Part of a small language model's weights: rotary positions.
Each number is 50 + 10 x the weight over its row's rms, rounded and kept within 0 to 99. Layers, rows and columns count from 0. The size before them is the row's rms in percent of the matrix's.

# up: layer 3 MLP up, 768x192, rms 0.136, rows 379-402, columns 0-95
# down: layer 3 MLP down (transposed), 768x192, rms 0.101, rows 379-402, columns 0-95
# gate: layer 3 MLP gate, 768x192, rms 0.143, rows 380-403, columns 0-95
up379 100:60 56 59 45 51 59 47 60 53 52 60 49 68 58 47 36 58 36 64 44 61 54 69 40 46 45 55 34 50 49 63 40 38 48 42 52 52 54 57 37 56 74 54 37 45 30 59 65 64 27 41 48 42 40 53 51 56 35 53 52 63 51 58 49 63 42 60 36 61 28 59 56 51 62 54 51 44 46 55 47 46 52 56 31 51 64 52 44 50 48 43 48 44 34 41 36
down379 091:43 54 26 54 47 29 38 45 36 37 41 64 29 26 37 48 54 52 46 57 57 65 58 40 54 63 51 67 53 48 60 48 49 48 40 35 44 46 40 55 59 54 51 41 48 60 35 41 59 52 33 58 39 47 22 50 67 57 47 42 45 80 59 49 53 38 45 53 52 56 65 36 59 44 33 46 49 51 50 50 50 31 70 54 60 45 30 55 72 36 49 64 49 45 48 47
gate380 098:57 73 62 54 59 38 31 50 59 42 44 46 37 59 54 65 39 51 60 40 45 53 64 50 43 39 48 58 36 47 52 31 51 36 61 38 63 37 55 58 35 46 57 40 37 52 46 53 46 37 51 57 63 41 32 41 55 57 45 66 49 47 57 36 49 54 59 63 57 45 46 55 56 83 48 53 38 50 42 47 55 40 48 69 56 47 47 65 57 70 42 45 63 47 38 47
up380 100:59 38 42 63 76 56 51 44 57 51 53 60 47 41 54 55 46 46 52 46 77 51 29 46 59 69 38 59 46 40 42 62 39 47 40 53 61 53 50 63 34 37 60 46 46 42 54 39 43 59 43 60 66 28 57 57 33 44 45 60 49 50 61 55 50 65 55 35 39 55 47 62 64 53 45 45 54 52 45 43 76 52 49 41 73 37 59 59 34 42 78 59 55 50 57 65
down380 101:46 47 47 52 58 53 56 55 65 49 35 42 44 51 41 32 37 59 27 58 53 59 30 57 55 45 62 56 56 50 38 54 48 56 41 62 56 41 47 49 45 22 28 63 48 59 53 42 56 81 35 34 43 45 37 55 51 59 50 61 39 45 57 51 51 46 46 60 59 63 57 57 40 35 37 32 62 52 46 56 50 54 51 60 48 46 53 75 43 60 58 59 52 66 53 46
gate381 097:48 39 57 54 32 59 48 53 43 62 74 63 53 42 50 39 43 52 54 54 42 56 50 43 65 62 61 48 42 59 35 51 42 46 52 46 42 47 34 64 42 67 44 47 40 37 43 45 57 59 33 41 39 51 56 45 50 40 30 64 51 53 48 38 67 57 50 49 59 58 73 62 54 49 50 33 49 70 45 44 50 59 55 47 43 63 52 43 48 41 54 36 47 53 57 42
up381 107:62 44 53 35 74 52 50 43 55 72 34 48 56 52 43 52 27 46 64 26 54 18 48 42 61 58 62 49 40 62 41 55 54 50 61 41 78 49 46 58 64 60 52 38 58 43 61 37 50 60 45 61 49 53 39 44 56 53 59 64 56 42 56 45 58 34 67 47 49 58 49 48 48 62 54 57 35 41 35 60 45 51 40 64 30 44 48 49 50 40 46 61 60 55 50 62
down381 105:50 49 50 66 38 41 41 46 40 35 62 56 46 45 51 51 57 47 52 52 50 59 50 57 48 60 43 41 43 20 49 50 66 48 36 50 41 40 43 46 31 67 57 59 40 66 42 47 37 58 51 44 28 63 55 54 32 59 52 42 47 57 58 56 40 59 56 39 54 61 68 56 64 54 53 48 68 51 59 36 48 55 60 33 65 60 65 48 37 45 59 33 45 72 48 35
gate382 099:70 47 52 66 53 56 47 57 59 42 53 55 54 57 40 43 48 54 68 37 38 45 48 57 40 58 57 51 35 49 54 45 52 49 53 58 68 54 54 48 49 65 58 56 52 37 56 40 42 58 64 57 59 35 27 42 58 43 49 52 49 55 61 51 51 67 57 51 58 61 52 52 66 53 55 47 55 50 55 49 42 56 44 64 33 44 37 53 41 54 28 74 52 59 43 55
up382 101:27 42 41 48 61 38 35 41 41 47 35 48 56 40 76 45 50 50 26 64 55 61 52 52 50 53 51 54 69 51 38 39 52 69 54 23 47 56 64 42 59 53 44 51 55 62 39 35 67 41 47 54 47 67 62 57 33 62 72 61 44 58 47 49 55 40 38 75 38 39 48 59 50 74 56 58 59 64 72 54 51 46 73 36 56 56 53 52 45 53 51 35 34 47 38 54
down382 088:45 45 52 65 37 75 40 50 59 59 52 51 42 54 54 71 56 67 48 59 59 30 74 39 49 62 36 56 35 46 54 56 58 64 34 41 50 65 42 61 52 32 67 43 46 39 50 48 66 53 55 47 46 62 41 66 43 51 58 49 35 60 33 58 41 55 45 64 41 45 62 34 54 40 52 45 37 48 69 60 58 46 57 55 34 61 60 69 46 40 48 41 43 65 60 72
gate383 098:53 54 52 48 41 64 57 64 54 62 53 56 48 46 55 70 44 61 57 73 53 57 40 45 49 72 66 69 38 51 51 67 37 48 46 54 52 40 48 55 61 58 64 38 35 53 57 66 46 54 62 51 45 39 42 47 41 35 63 44 38 76 52 28 41 57 60 54 45 48 59 50 51 45 60 48 52 39 41 57 48 57 43 36 79 52 43 63 37 51 54 30 50 31 54 65
up383 099:46 53 60 48 42 36 43 62 41 74 56 66 64 45 41 40 51 50 49 52 38 63 55 40 54 65 38 57 44 49 51 51 34 62 50 46 43 33 55 42 64 47 46 50 71 47 61 51 59 35 50 50 45 44 42 29 53 40 62 47 47 32 40 41 63 59 51 59 58 38 49 65 48 48 27 60 27 43 52 57 49 40 30 50 53 46 45 56 54 52 35 41 51 54 29 39
down383 093:69 49 55 53 30 56 36 63 55 63 51 37 59 68 56 49 56 58 56 66 34 38 78 44 59 42 47 57 49 51 54 58 49 35 66 46 52 53 49 38 38 42 40 54 66 59 51 32 51 51 58 40 52 49 50 49 65 43 35 55 36 35 50 48 39 55 56 42 60 42 37 41 74 53 42 63 48 37 56 71 58 37 62 44 49 46 60 54 29 45 56 43 58 64 52 55
gate384 100:50 38 34 43 63 45 68 37 61 58 53 48 35 53 42 51 45 49 47 51 45 44 54 37 43 59 52 73 39 61 50 45 26 34 31 57 58 57 53 53 38 43 54 42 51 55 53 54 57 52 63 59 49 30 38 51 40 58 65 67 47 82 44 47 54 43 42 47 68 61 59 52 57 60 55 60 49 36 51 56 38 46 43 62 38 46 27 46 51 46 52 57 55 33 53 57
up384 103:40 53 63 49 38 50 53 48 39 61 56 48 50 42 29 55 52 57 60 55 52 48 46 49 52 56 57 39 56 46 39 61 54 52 43 60 48 41 44 43 33 49 43 55 33 45 49 50 47 54 43 49 57 74 56 42 42 56 57 25 34 36 21 60 38 52 38 54 43 37 51 38 46 56 64 58 43 53 40 39 41 43 32 31 43 60 50 55 45 33 42 62 52 49 33 52
down384 100:51 56 54 47 58 61 41 61 45 62 50 38 60 46 35 57 40 33 72 53 57 43 44 60 37 35 66 36 49 43 57 46 64 41 48 60 50 39 49 45 51 52 36 58 53 52 26 42 36 52 42 31 47 69 65 44 53 31 45 51 54 51 43 65 54 27 53 53 42 44 47 40 54 48 79 44 57 45 44 54 53 51 54 46 34 47 54 55 45 38 41 40 50 62 49 45
gate385 099:36 45 57 52 46 48 42 35 44 47 42 54 45 48 32 65 41 45 46 50 45 45 33 45 57 37 56 33 45 44 50 51 31 48 50 53 70 49 53 48 59 52 44 34 65 56 58 46 41 50 36 51 42 43 53 52 52 48 48 56 43 50 48 48 54 66 43 72 52 27 55 46 53 57 58 54 41 48 50 36 44 63 50 56 29 43 47 58 47 49 49 55 50 54 63 59
up385 097:50 45 41 64 46 54 51 47 21 38 69 38 54 49 50 48 43 41 53 54 38 55 52 34 60 31 51 50 36 61 29 32 39 59 36 46 45 63 45 64 38 65 50 39 61 36 46 41 54 43 37 60 71 54 55 59 44 55 63 55 52 33 56 42 41 54 50 57 47 60 56 60 48 53 73 65 58 57 66 43 39 50 50 60 65 65 58 57 42 40 38 58 53 38 50 43
down385 100:60 38 56 36 39 44 58 62 64 65 45 54 49 41 48 68 58 39 39 69 51 43 49 27 56 40 36 64 56 44 49 51 45 57 49 49 51 59 59 43 55 56 54 47 43 45 70 41 53 52 51 53 57 29 70 49 66 58 48 42 51 60 41 47 45 55 59 42 71 51 42 79 48 60 39 27 26 42 45 36 48 40 52 46 49 42 62 51 40 61 50 48 48 63 44 58
gate386 098:59 43 25 57 47 50 44 52 40 61 32 54 39 73 46 51 32 57 63 44 55 33 54 47 44 56 47 60 49 58 39 53 44 66 49 54 69 63 38 59 59 51 64 61 70 60 47 37 53 54 50 65 55 65 43 37 68 47 61 52 48 56 32 50 42 45 73 60 47 41 65 41 37 38 38 49 55 55 47 60 39 60 44 44 47 48 39 63 48 58 46 42 48 66 55 27
up386 095:70 44 64 45 53 52 44 49 54 46 57 61 47 60 58 40 56 64 42 44 60 48 45 46 60 50 44 37 58 37 39 43 47 51 56 60 45 53 55 49 64 50 51 57 59 58 40 49 40 47 42 71 61 48 47 59 37 46 54 44 55 39 42 31 51 58 50 42 57 50 49 51 37 51 55 62 61 49 39 37 43 46 54 58 52 52 40 47 62 30 39 47 46 70 48 67
down386 095:49 46 67 55 67 53 56 58 56 53 72 60 68 57 62 53 59 55 50 52 52 36 53 35 60 56 33 48 56 60 53 66 46 55 57 36 52 56 55 64 56 35 42 62 41 62 48 59 47 56 47 48 40 54 48 67 48 59 30 41 57 68 46 59 33 48 49 38 50 76 61 53 44 59 63 54 39 48 57 39 52 43 63 62 53 38 62 33 54 51 57 60 54 54 45 53
gate387 100:28 45 58 48 36 51 45 46 56 49 52 55 66 54 50 55 58 27 38 62 65 72 55 45 55 56 45 40 41 40 56 36 36 34 51 55 49 46 43 37 46 60 45 73 56 44 46 47 58 55 56 75 53 39 54 36 61 69 45 40 53 58 44 55 45 40 54 43 52 51 66 36 40 49 38 49 63 29 71 54 58 48 37 42 55 49 49 64 39 49 39 58 37 45 38 56
up387 098:32 52 50 56 60 48 59 25 43 55 27 66 50 41 45 75 49 56 46 43 47 52 30 43 61 55 38 55 61 67 54 43 49 36 52 45 57 50 57 53 45 43 61 43 35 44 74 66 43 51 62 53 57 47 50 28 49 36 28 27 66 49 55 34 54 67 44 51 56 54 46 52 65 44 43 61 31 49 59 58 48 44 63 53 57 57 52 51 47 42 55 43 41 42 57 47
down387 101:57 49 45 41 59 48 41 45 39 37 40 46 50 64 50 56 50 59 45 51 43 43 39 42 49 46 45 66 53 65 69 41 46 40 47 34 60 38 41 68 43 34 59 59 62 53 41 49 48 48 56 51 44 51 58 46 48 49 44 49 48 44 45 50 28 58 60 44 49 71 65 60 59 42 37 56 59 40 47 58 47 39 44 57 51 58 47 41 46 43 34 43 65 21 57 53
gate388 088:61 42 47 52 25 59 67 55 53 40 46 49 41 53 44 47 55 52 60 44 40 48 58 53 48 43 51 25 37 48 52 39 52 56 29 43 50 33 40 46 45 68 60 53 54 55 45 44 52 59 55 46 52 40 50 59 44 32 51 50 63 57 55 65 44 68 49 51 60 70 48 50 46 64 49 39 65 57 40 54 56 41 52 48 55 41 61 46 48 51 49 42 41 31 48 43
up388 097:45 65 27 46 49 49 44 60 45 60 58 60 49 42 45 47 63 59 36 49 47 63 57 62 53 42 45 76 50 51 43 52 38 38 64 38 41 46 39 51 55 54 64 62 41 61 27 53 50 53 49 55 36 61 46 67 47 67 52 61 54 47 45 42 49 44 51 52 35 44 49 60 52 63 58 47 67 54 50 82 55 57 38 50 60 63 31 51 38 30 21 42 49 49 45 43
down388 093:34 66 44 56 65 40 46 55 55 58 55 54 61 46 48 56 58 49 42 62 50 34 66 40 51 56 62 71 44 54 44 45 71 47 64 27 36 59 72 54 45 27 57 65 68 70 49 59 51 60 55 59 47 54 55 45 51 71 49 46 48 48 66 39 57 50 52 50 62 54 43 43 57 72 48 51 28 48 65 68 45 62 52 61 49 65 45 37 52 44 44 63 66 51 45 56
gate389 097:65 43 52 59 57 45 34 47 72 39 62 47 71 57 57 71 47 54 52 41 67 46 50 51 45 58 59 66 56 37 56 32 42 48 39 49 41 39 51 31 48 45 72 51 52 38 44 43 52 52 40 51 53 41 60 46 46 48 41 38 56 55 60 69 61 52 59 45 48 49 66 70 38 39 71 38 41 70 49 53 35 54 54 45 47 51 58 52 49 46 56 45 52 50 60 58
up389 099:33 43 40 50 47 33 46 50 60 61 50 49 57 60 51 31 57 49 52 29 44 43 39 52 48 42 67 63 49 64 60 54 48 49 43 42 48 46 48 42 51 43 61 27 43 55 37 73 34 45 66 41 58 39 72 49 35 57 53 48 50 54 52 49 42 71 47 48 51 30 52 54 55 65 65 87 44 48 59 59 59 46 39 33 48 43 50 69 47 53 61 68 39 59 46 35
down389 102:43 46 45 46 42 45 40 55 47 29 51 57 63 45 77 59 39 57 53 38 44 44 39 52 53 48 54 57 55 51 56 45 66 46 50 45 38 49 36 40 59 25 54 47 44 36 62 51 46 48 53 31 49 59 45 53 32 42 68 41 53 59 64 38 66 68 40 51 45 39 58 54 45 33 52 46 54 64 42 53 39 33 41 63 58 47 42 46 48 62 49 52 35 56 49 58
gate390 099:50 29 42 56 56 57 36 46 54 46 45 58 58 49 31 49 58 41 45 59 51 37 58 38 57 50 45 77 54 54 49 54 65 39 50 44 51 44 50 44 47 58 62 38 51 41 45 75 55 61 44 67 50 50 59 43 39 39 61 43 59 59 37 42 73 40 54 65 63 60 47 42 59 44 50 59 65 43 68 49 50 41 62 42 37 58 45 49 39 45 66 48 50 67 56 60
up390 095:56 30 39 49 43 39 45 51 66 58 57 52 43 47 59 59 38 49 76 52 62 52 60 72 51 44 68 50 39 55 40 33 30 62 42 47 61 51 39 62 58 32 53 63 42 46 53 50 61 29 44 50 54 66 61 36 40 59 37 61 52 35 48 52 35 47 66 56 45 41 54 41 52 51 72 43 51 63 41 47 51 58 45 49 46 43 53 49 32 55 35 57 42 39 56 45
down390 091:30 41 47 47 48 57 50 55 81 65 47 30 31 43 39 47 61 31 48 33 64 71 42 44 47 49 45 46 50 46 49 52 33 67 27 38 58 59 47 40 38 52 45 63 48 48 56 41 54 62 47 29 39 46 49 64 49 42 69 58 53 45 55 40 56 48 46 65 43 30 62 32 37 47 60 42 60 39 42 54 32 48 62 58 67 43 46 37 53 49 50 62 39 50 40 51
gate391 104:51 62 59 52 51 35 58 50 30 42 53 36 52 55 49 45 64 34 36 48 53 55 43 69 43 35 34 54 31 49 46 38 49 57 46 61 69 42 50 58 64 56 49 42 36 59 54 34 66 46 52 53 33 46 48 37 63 46 33 53 77 38 50 44 83 55 62 66 60 53 58 47 54 35 43 58 50 59 37 39 51 54 47 63 49 54 39 56 58 38 64 65 56 65 60 65
up391 102:39 42 38 47 42 45 51 50 57 16 44 57 40 49 57 44 50 43 48 55 52 61 66 47 46 44 64 43 57 53 57 49 38 37 48 60 56 53 48 58 50 32 42 45 54 40 55 62 36 49 50 41 41 65 36 58 46 52 65 50 51 55 48 64 38 37 43 56 49 48 49 66 53 46 54 43 52 51 57 68 35 54 50 73 50 43 41 46 61 43 59 59 60 50 69 72
down391 104:50 63 53 47 55 45 43 48 62 36 57 55 71 35 47 53 50 40 60 45 60 47 63 42 49 59 62 42 58 75 41 41 36 57 59 52 38 39 61 40 58 49 45 57 72 52 68 53 23 57 64 60 41 49 56 36 69 54 58 36 58 62 44 59 59 40 61 63 38 35 57 53 53 52 55 57 65 48 39 44 46 47 47 41 55 44 33 44 47 41 64 41 40 33 50 54
gate392 102:47 64 36 30 41 49 53 46 58 66 32 40 52 35 54 58 54 43 43 48 47 34 56 47 23 49 63 62 60 49 58 50 42 58 57 67 54 60 33 62 49 42 46 51 60 44 67 43 55 58 59 51 52 60 53 70 55 46 41 71 32 34 48 52 44 42 31 52 61 59 44 64 34 54 46 42 30 58 50 53 35 49 54 40 37 43 49 57 48 57 45 59 68 52 50 59
up392 097:61 64 38 44 56 56 45 33 34 71 46 54 43 54 64 54 54 44 53 50 61 42 37 54 32 63 24 50 68 54 48 51 57 70 46 78 45 48 48 50 45 62 44 37 48 51 61 48 49 47 70 62 68 42 59 57 38 56 50 53 62 50 44 45 58 61 61 48 46 43 54 55 46 61 50 48 45 46 40 51 48 46 74 38 56 35 50 61 58 68 41 52 46 66 32 53
down392 097:43 45 40 50 52 38 54 37 58 60 42 53 33 60 57 48 60 62 51 35 38 41 45 48 60 39 63 44 54 61 49 47 55 46 44 69 42 50 49 59 36 61 45 58 31 49 60 45 52 58 53 52 44 40 39 58 34 63 41 57 32 63 48 67 52 62 47 49 45 57 66 32 60 22 38 29 34 54 50 50 48 58 47 38 44 50 54 47 51 55 67 54 51 52 51 41
gate393 101:80 63 61 62 43 34 48 72 63 53 66 32 58 48 49 51 48 53 65 54 45 42 56 48 57 42 29 59 49 44 49 51 40 64 60 65 35 43 66 48 54 50 52 55 46 39 51 41 50 63 29 46 63 51 56 58 51 50 38 19 51 38 63 37 42 43 35 54 52 68 55 46 47 53 47 65 56 65 51 56 45 42 65 62 34 46 69 54 50 38 50 38 40 61 38 35
up393 101:36 44 57 46 68 40 41 44 44 52 56 43 53 64 38 58 34 41 52 46 42 34 46 44 53 65 47 49 52 35 42 41 53 50 41 51 59 50 44 59 30 52 69 42 39 49 44 53 64 47 52 48 56 36 43 49 31 39 56 54 45 43 41 38 72 49 42 54 62 41 63 44 55 56 53 71 46 55 50 37 47 48 34 44 43 60 40 24 46 42 71 56 57 42 63 53
down393 101:49 61 63 45 55 44 53 64 64 56 40 61 58 50 49 41 45 48 51 45 52 36 60 61 54 65 55 59 52 38 50 66 51 42 55 55 60 32 67 58 56 40 52 42 52 24 49 52 53 47 68 39 33 46 44 56 62 46 33 46 46 40 52 55 59 51 38 74 50 64 53 50 48 40 51 41 64 64 56 58 62 61 62 46 48 50 55 67 46 51 56 29 45 61 43 66
gate394 098:50 61 73 49 42 55 61 57 59 66 60 40 39 43 56 71 46 57 52 21 59 60 50 57 54 43 59 51 37 52 53 52 45 60 54 23 50 51 52 60 44 53 40 65 54 71 59 38 66 61 50 49 46 57 31 73 37 33 61 63 46 72 50 55 40 43 58 37 50 57 58 57 55 46 38 58 46 54 43 59 36 48 51 38 51 28 58 42 35 44 46 62 47 55 59 48
up394 097:59 57 51 56 50 59 60 51 48 51 48 61 64 47 58 71 45 66 40 30 61 55 37 47 51 66 46 49 44 31 40 40 35 57 40 52 70 40 38 38 66 51 54 51 47 54 44 26 60 40 41 33 53 45 42 74 38 53 59 28 56 70 51 53 26 45 52 63 50 40 48 71 64 34 42 50 54 62 37 57 35 52 50 42 58 45 47 52 39 44 39 46 37 51 56 50
down394 094:65 40 35 51 74 44 30 46 50 45 46 58 50 57 49 50 28 49 68 55 44 51 40 46 35 59 42 47 75 52 68 58 45 52 56 63 44 55 46 54 41 68 46 35 41 40 34 64 52 44 44 50 64 41 56 35 51 51 62 33 59 36 58 51 31 40 52 63 62 39 34 39 43 55 44 58 72 60 51 47 57 46 45 30 51 45 36 52 66 53 59 41 47 50 59 43
gate395 098:53 47 43 41 68 72 48 36 57 31 52 52 42 52 40 59 49 39 48 50 38 46 64 37 58 61 53 47 56 47 18 49 55 39 68 49 40 49 64 32 61 67 47 47 66 77 47 54 60 56 63 50 54 66 53 59 46 63 46 50 76 48 44 66 60 69 35 59 43 45 51 65 55 52 41 54 35 51 49 47 59 56 49 63 37 49 58 29 60 45 52 55 51 48 56 39
up395 099:58 56 55 37 62 55 32 30 32 33 50 67 36 35 58 49 43 47 55 53 43 51 38 43 36 49 51 57 62 47 52 33 65 44 64 64 46 43 66 37 49 52 42 41 44 29 36 61 37 50 44 47 33 56 46 59 33 57 47 42 44 59 39 46 65 64 55 48 63 44 43 58 42 51 35 45 44 47 49 51 48 65 52 31 62 45 56 61 43 49 54 58 42 49 57 40
down395 099:55 43 47 42 46 59 67 69 51 52 46 71 49 50 55 46 44 60 38 59 36 50 43 52 50 56 51 54 49 52 38 66 26 49 49 45 58 51 40 70 45 72 55 56 36 42 29 50 56 50 43 49 59 46 68 45 49 50 57 49 51 34 61 70 66 53 40 59 42 39 57 50 34 24 58 46 61 49 59 50 52 39 38 63 47 52 50 48 67 50 43 20 40 41 62 48
gate396 099:31 49 47 60 60 54 58 57 55 51 51 36 48 55 58 66 42 47 64 42 47 48 58 39 34 65 49 39 52 47 31 57 62 49 54 51 66 44 48 54 33 58 63 41 55 43 57 37 57 54 42 33 46 37 41 56 53 38 52 80 56 42 38 64 57 47 59 41 46 55 52 50 33 47 58 51 30 37 46 47 58 58 45 67 45 62 59 58 38 40 42 45 58 47 37 58
up396 097:52 42 32 48 51 48 33 55 51 44 46 63 58 53 51 58 52 54 63 45 49 48 38 49 49 72 49 50 71 51 44 37 60 52 45 51 53 51 43 41 47 52 44 31 58 50 34 52 59 47 46 52 46 40 49 63 52 45 43 66 47 58 31 66 37 38 70 31 53 59 69 35 67 61 40 58 50 56 40 50 56 64 45 57 57 63 43 76 47 25 53 63 61 51 52 50
down396 093:59 40 54 55 71 45 50 26 46 53 50 45 44 66 81 53 46 37 41 41 43 58 47 21 32 50 49 47 82 60 44 65 40 38 51 53 51 63 36 40 56 67 36 37 36 49 55 50 35 58 52 52 49 44 42 49 63 53 47 56 61 36 47 29 36 51 48 66 45 55 47 45 47 53 48 47 57 46 47 36 47 54 72 42 63 64 49 30 43 59 54 47 53 46 44 47
gate397 095:42 49 51 48 26 37 45 61 58 59 66 70 45 58 42 49 42 52 59 50 56 42 51 59 51 63 48 44 41 48 49 57 46 49 50 47 48 58 48 45 59 44 41 46 32 41 49 55 42 53 22 57 51 52 57 60 37 45 46 64 47 28 48 54 48 60 59 46 44 55 50 52 28 48 48 51 39 66 50 49 41 51 63 41 38 51 44 53 54 32 45 39 54 54 51 53
up397 097:43 44 53 47 53 49 57 35 41 35 45 45 50 51 58 38 47 59 39 47 62 44 33 59 39 38 46 72 40 35 47 59 44 58 37 34 58 57 50 37 55 48 55 56 48 51 36 54 42 41 61 30 42 55 46 66 57 78 38 53 61 51 43 49 60 65 36 47 47 53 64 58 54 65 54 49 46 77 26 62 51 52 35 41 61 49 67 65 48 52 66 42 38 50 54 51
down397 099:40 49 38 40 42 64 32 59 33 63 56 29 50 53 63 43 57 44 49 56 44 36 56 48 70 47 58 42 29 62 62 64 50 59 50 42 50 55 59 55 43 37 53 55 45 49 62 44 60 69 49 25 31 53 40 37 43 37 47 60 57 51 21 51 30 47 39 43 45 36 38 53 51 52 48 64 43 33 54 51 55 49 49 36 63 49 59 61 50 49 53 57 42 49 51 46
gate398 106:52 44 52 45 62 42 70 44 55 49 42 60 39 66 44 38 52 37 61 44 50 46 59 46 41 43 44 56 49 49 40 41 59 29 60 40 68 53 42 64 61 42 42 51 56 38 60 48 59 47 46 45 58 47 63 38 56 47 61 44 54 57 41 41 57 40 32 60 69 48 54 51 58 56 46 56 57 52 55 50 27 45 50 42 52 50 41 59 61 59 27 34 37 46 38 43
up398 097:60 50 36 44 40 49 36 58 46 77 50 49 41 32 47 59 61 44 53 47 48 57 43 57 35 62 28 68 53 44 49 52 51 44 56 35 34 51 48 50 44 69 51 63 40 46 40 56 54 71 62 28 39 43 39 33 49 63 61 59 51 53 37 47 46 66 50 44 56 47 53 64 53 56 45 38 50 54 58 40 56 41 28 59 62 41 62 46 44 36 40 51 37 53 55 62
down398 094:51 51 40 49 44 37 49 47 49 58 54 57 55 48 47 59 68 65 42 37 40 50 42 54 56 44 39 51 56 34 37 44 42 39 43 52 67 41 44 50 55 57 58 30 51 78 61 72 58 52 34 43 39 77 47 49 53 36 46 54 56 44 47 50 46 57 73 50 53 58 54 70 55 26 59 36 48 36 72 47 60 43 45 72 47 46 62 54 52 41 45 49 49 58 42 72
gate399 089:51 40 57 54 54 40 46 43 72 53 57 59 54 58 58 50 49 36 42 59 57 63 45 37 56 53 58 43 41 45 53 41 39 49 47 63 52 54 61 56 47 52 61 45 54 48 52 48 57 46 44 53 61 49 52 52 23 42 48 42 55 41 56 45 36 45 37 50 48 43 57 53 64 57 60 36 52 38 69 49 63 39 61 54 62 63 46 57 38 47 60 50 59 61 66 55
up399 109:52 42 45 42 48 37 50 49 59 44 47 55 50 54 58 43 15 40 34 63 70 75 33 47 44 56 43 64 60 61 45 49 51 34 58 65 46 40 41 52 36 48 48 67 54 50 54 42 58 33 43 46 49 69 41 58 58 41 53 40 62 65 55 42 45 40 41 49 55 40 44 48 60 58 43 63 40 45 58 51 60 71 48 60 57 49 62 49 41 49 52 45 38 60 57 38
down399 095:50 38 41 59 43 50 52 53 54 59 28 37 38 51 39 35 46 56 65 55 66 71 42 45 48 52 48 66 73 49 48 41 45 56 74 57 61 47 48 46 40 59 61 59 69 40 63 49 53 52 60 28 45 55 41 44 67 47 64 48 51 47 55 43 58 52 55 63 50 29 48 60 45 61 22 30 49 63 35 48 50 38 52 44 72 44 37 55 48 51 48 60 50 34 45 38
gate400 104:53 50 63 62 43 54 47 55 53 34 60 52 57 41 53 40 63 49 72 54 53 57 41 59 53 50 57 46 56 47 66 46 42 59 50 51 37 41 39 60 48 56 61 61 68 52 56 44 35 61 63 49 29 24 61 41 49 52 28 50 45 44 48 59 41 45 56 37 67 31 57 58 46 63 38 41 61 67 62 61 55 42 57 51 31 54 53 42 39 45 40 48 58 60 28 45
up400 100:60 40 47 51 54 59 51 50 59 56 42 53 47 37 65 50 83 49 52 42 56 48 52 47 36 58 40 31 41 57 67 76 52 52 52 54 67 54 38 51 43 59 46 35 48 43 54 42 39 60 47 42 43 65 48 53 47 43 58 48 56 47 60 37 56 47 50 52 45 53 54 38 41 55 49 46 37 46 58 34 36 55 56 43 54 42 45 71 46 40 72 53 45 56 51 38
down400 101:49 48 42 44 57 49 65 44 39 65 58 46 40 39 36 25 66 42 48 45 49 58 47 49 59 54 31 40 60 30 47 58 61 52 48 45 51 39 51 56 41 34 43 58 57 58 42 62 28 59 56 37 48 29 58 45 42 52 51 46 81 44 49 45 48 58 54 59 44 44 56 65 28 62 62 51 40 45 59 41 47 49 62 47 37 35 56 53 51 55 65 60 43 41 69 49
gate401 105:59 37 43 60 56 46 47 44 56 50 41 46 50 67 40 46 72 51 33 52 50 32 66 61 37 54 50 51 58 60 36 61 65 63 43 65 52 74 43 56 55 40 56 50 67 45 45 42 49 40 63 72 38 43 55 46 38 49 50 71 58 50 51 48 48 52 36 57 62 38 43 62 56 59 38 51 70 51 45 60 50 56 48 33 28 29 41 39 69 36 68 45 39 50 55 39
up401 101:47 55 53 51 57 44 50 40 74 58 56 62 35 47 48 54 44 64 66 32 52 38 35 37 54 64 45 49 65 39 30 37 60 55 54 81 53 29 47 41 39 50 62 40 58 49 49 58 54 57 47 31 57 55 62 64 58 55 49 47 44 45 43 54 53 30 44 43 53 51 57 60 38 47 43 60 51 56 47 46 46 59 53 67 56 60 58 60 43 46 52 43 54 40 47 50
down401 098:63 58 56 53 47 56 37 48 66 48 57 50 57 46 48 49 55 58 54 40 38 45 55 56 41 53 50 39 41 46 53 47 57 41 63 58 69 40 57 57 64 36 50 48 64 56 65 59 54 55 51 44 61 50 78 44 61 32 60 55 39 43 33 32 44 49 59 47 74 57 54 45 46 32 59 61 55 53 51 49 54 46 53 57 33 49 56 59 49 53 43 63 44 42 28 53
gate402 102:54 32 47 53 48 60 55 55 48 49 54 65 42 52 48 46 47 62 62 53 52 49 54 48 52 57 39 43 51 61 38 34 57 74 45 36 40 60 44 42 34 73 82 52 61 64 56 45 71 66 58 65 61 50 57 32 51 53 25 36 50 51 45 63 51 42 26 48 53 59 61 32 73 45 47 42 42 33 49 61 55 60 40 56 57 68 52 44 36 48 44 54 51 43 38 42
up402 105:46 42 57 62 56 60 58 33 46 42 56 59 67 57 44 54 56 38 51 48 57 61 63 52 52 50 65 47 29 75 47 44 46 60 54 66 46 34 55 45 46 45 74 46 46 45 45 45 58 57 66 47 41 29 57 43 36 71 63 63 58 63 59 59 38 29 53 42 49 60 55 56 35 39 37 53 44 59 32 63 38 44 59 58 66 39 47 41 30 67 61 41 59 56 50 59
down402 103:45 62 57 45 60 52 53 33 75 31 65 49 68 51 52 44 66 59 56 53 54 46 54 58 56 39 58 57 51 75 33 60 49 24 46 59 61 44 61 54 45 29 36 51 59 46 48 61 54 51 42 34 53 57 50 50 46 63 70 51 45 57 47 50 55 48 52 52 58 69 60 60 39 47 57 57 61 54 52 51 49 38 52 66 60 56 67 46 64 72 48 50 47 62 66 48
gate403 108:67 62 39 46 57 52 54 45 44 54 53 50 54 58 40 61 30 55 57 42 57 54 71 47 35 58 48 46 45 53 43 51 54 47 53 52 55 51 47 83 58 45 51 65 63 54 49 50 61 34 49 54 37 56 64 47 54 36 51 37 50 28 63 64 54 48 33 67 32 35 47 50 52 50 53 48 54 53 47 56 33 54 58 73 63 34 57 46 46 56 43 29 51 37 53 45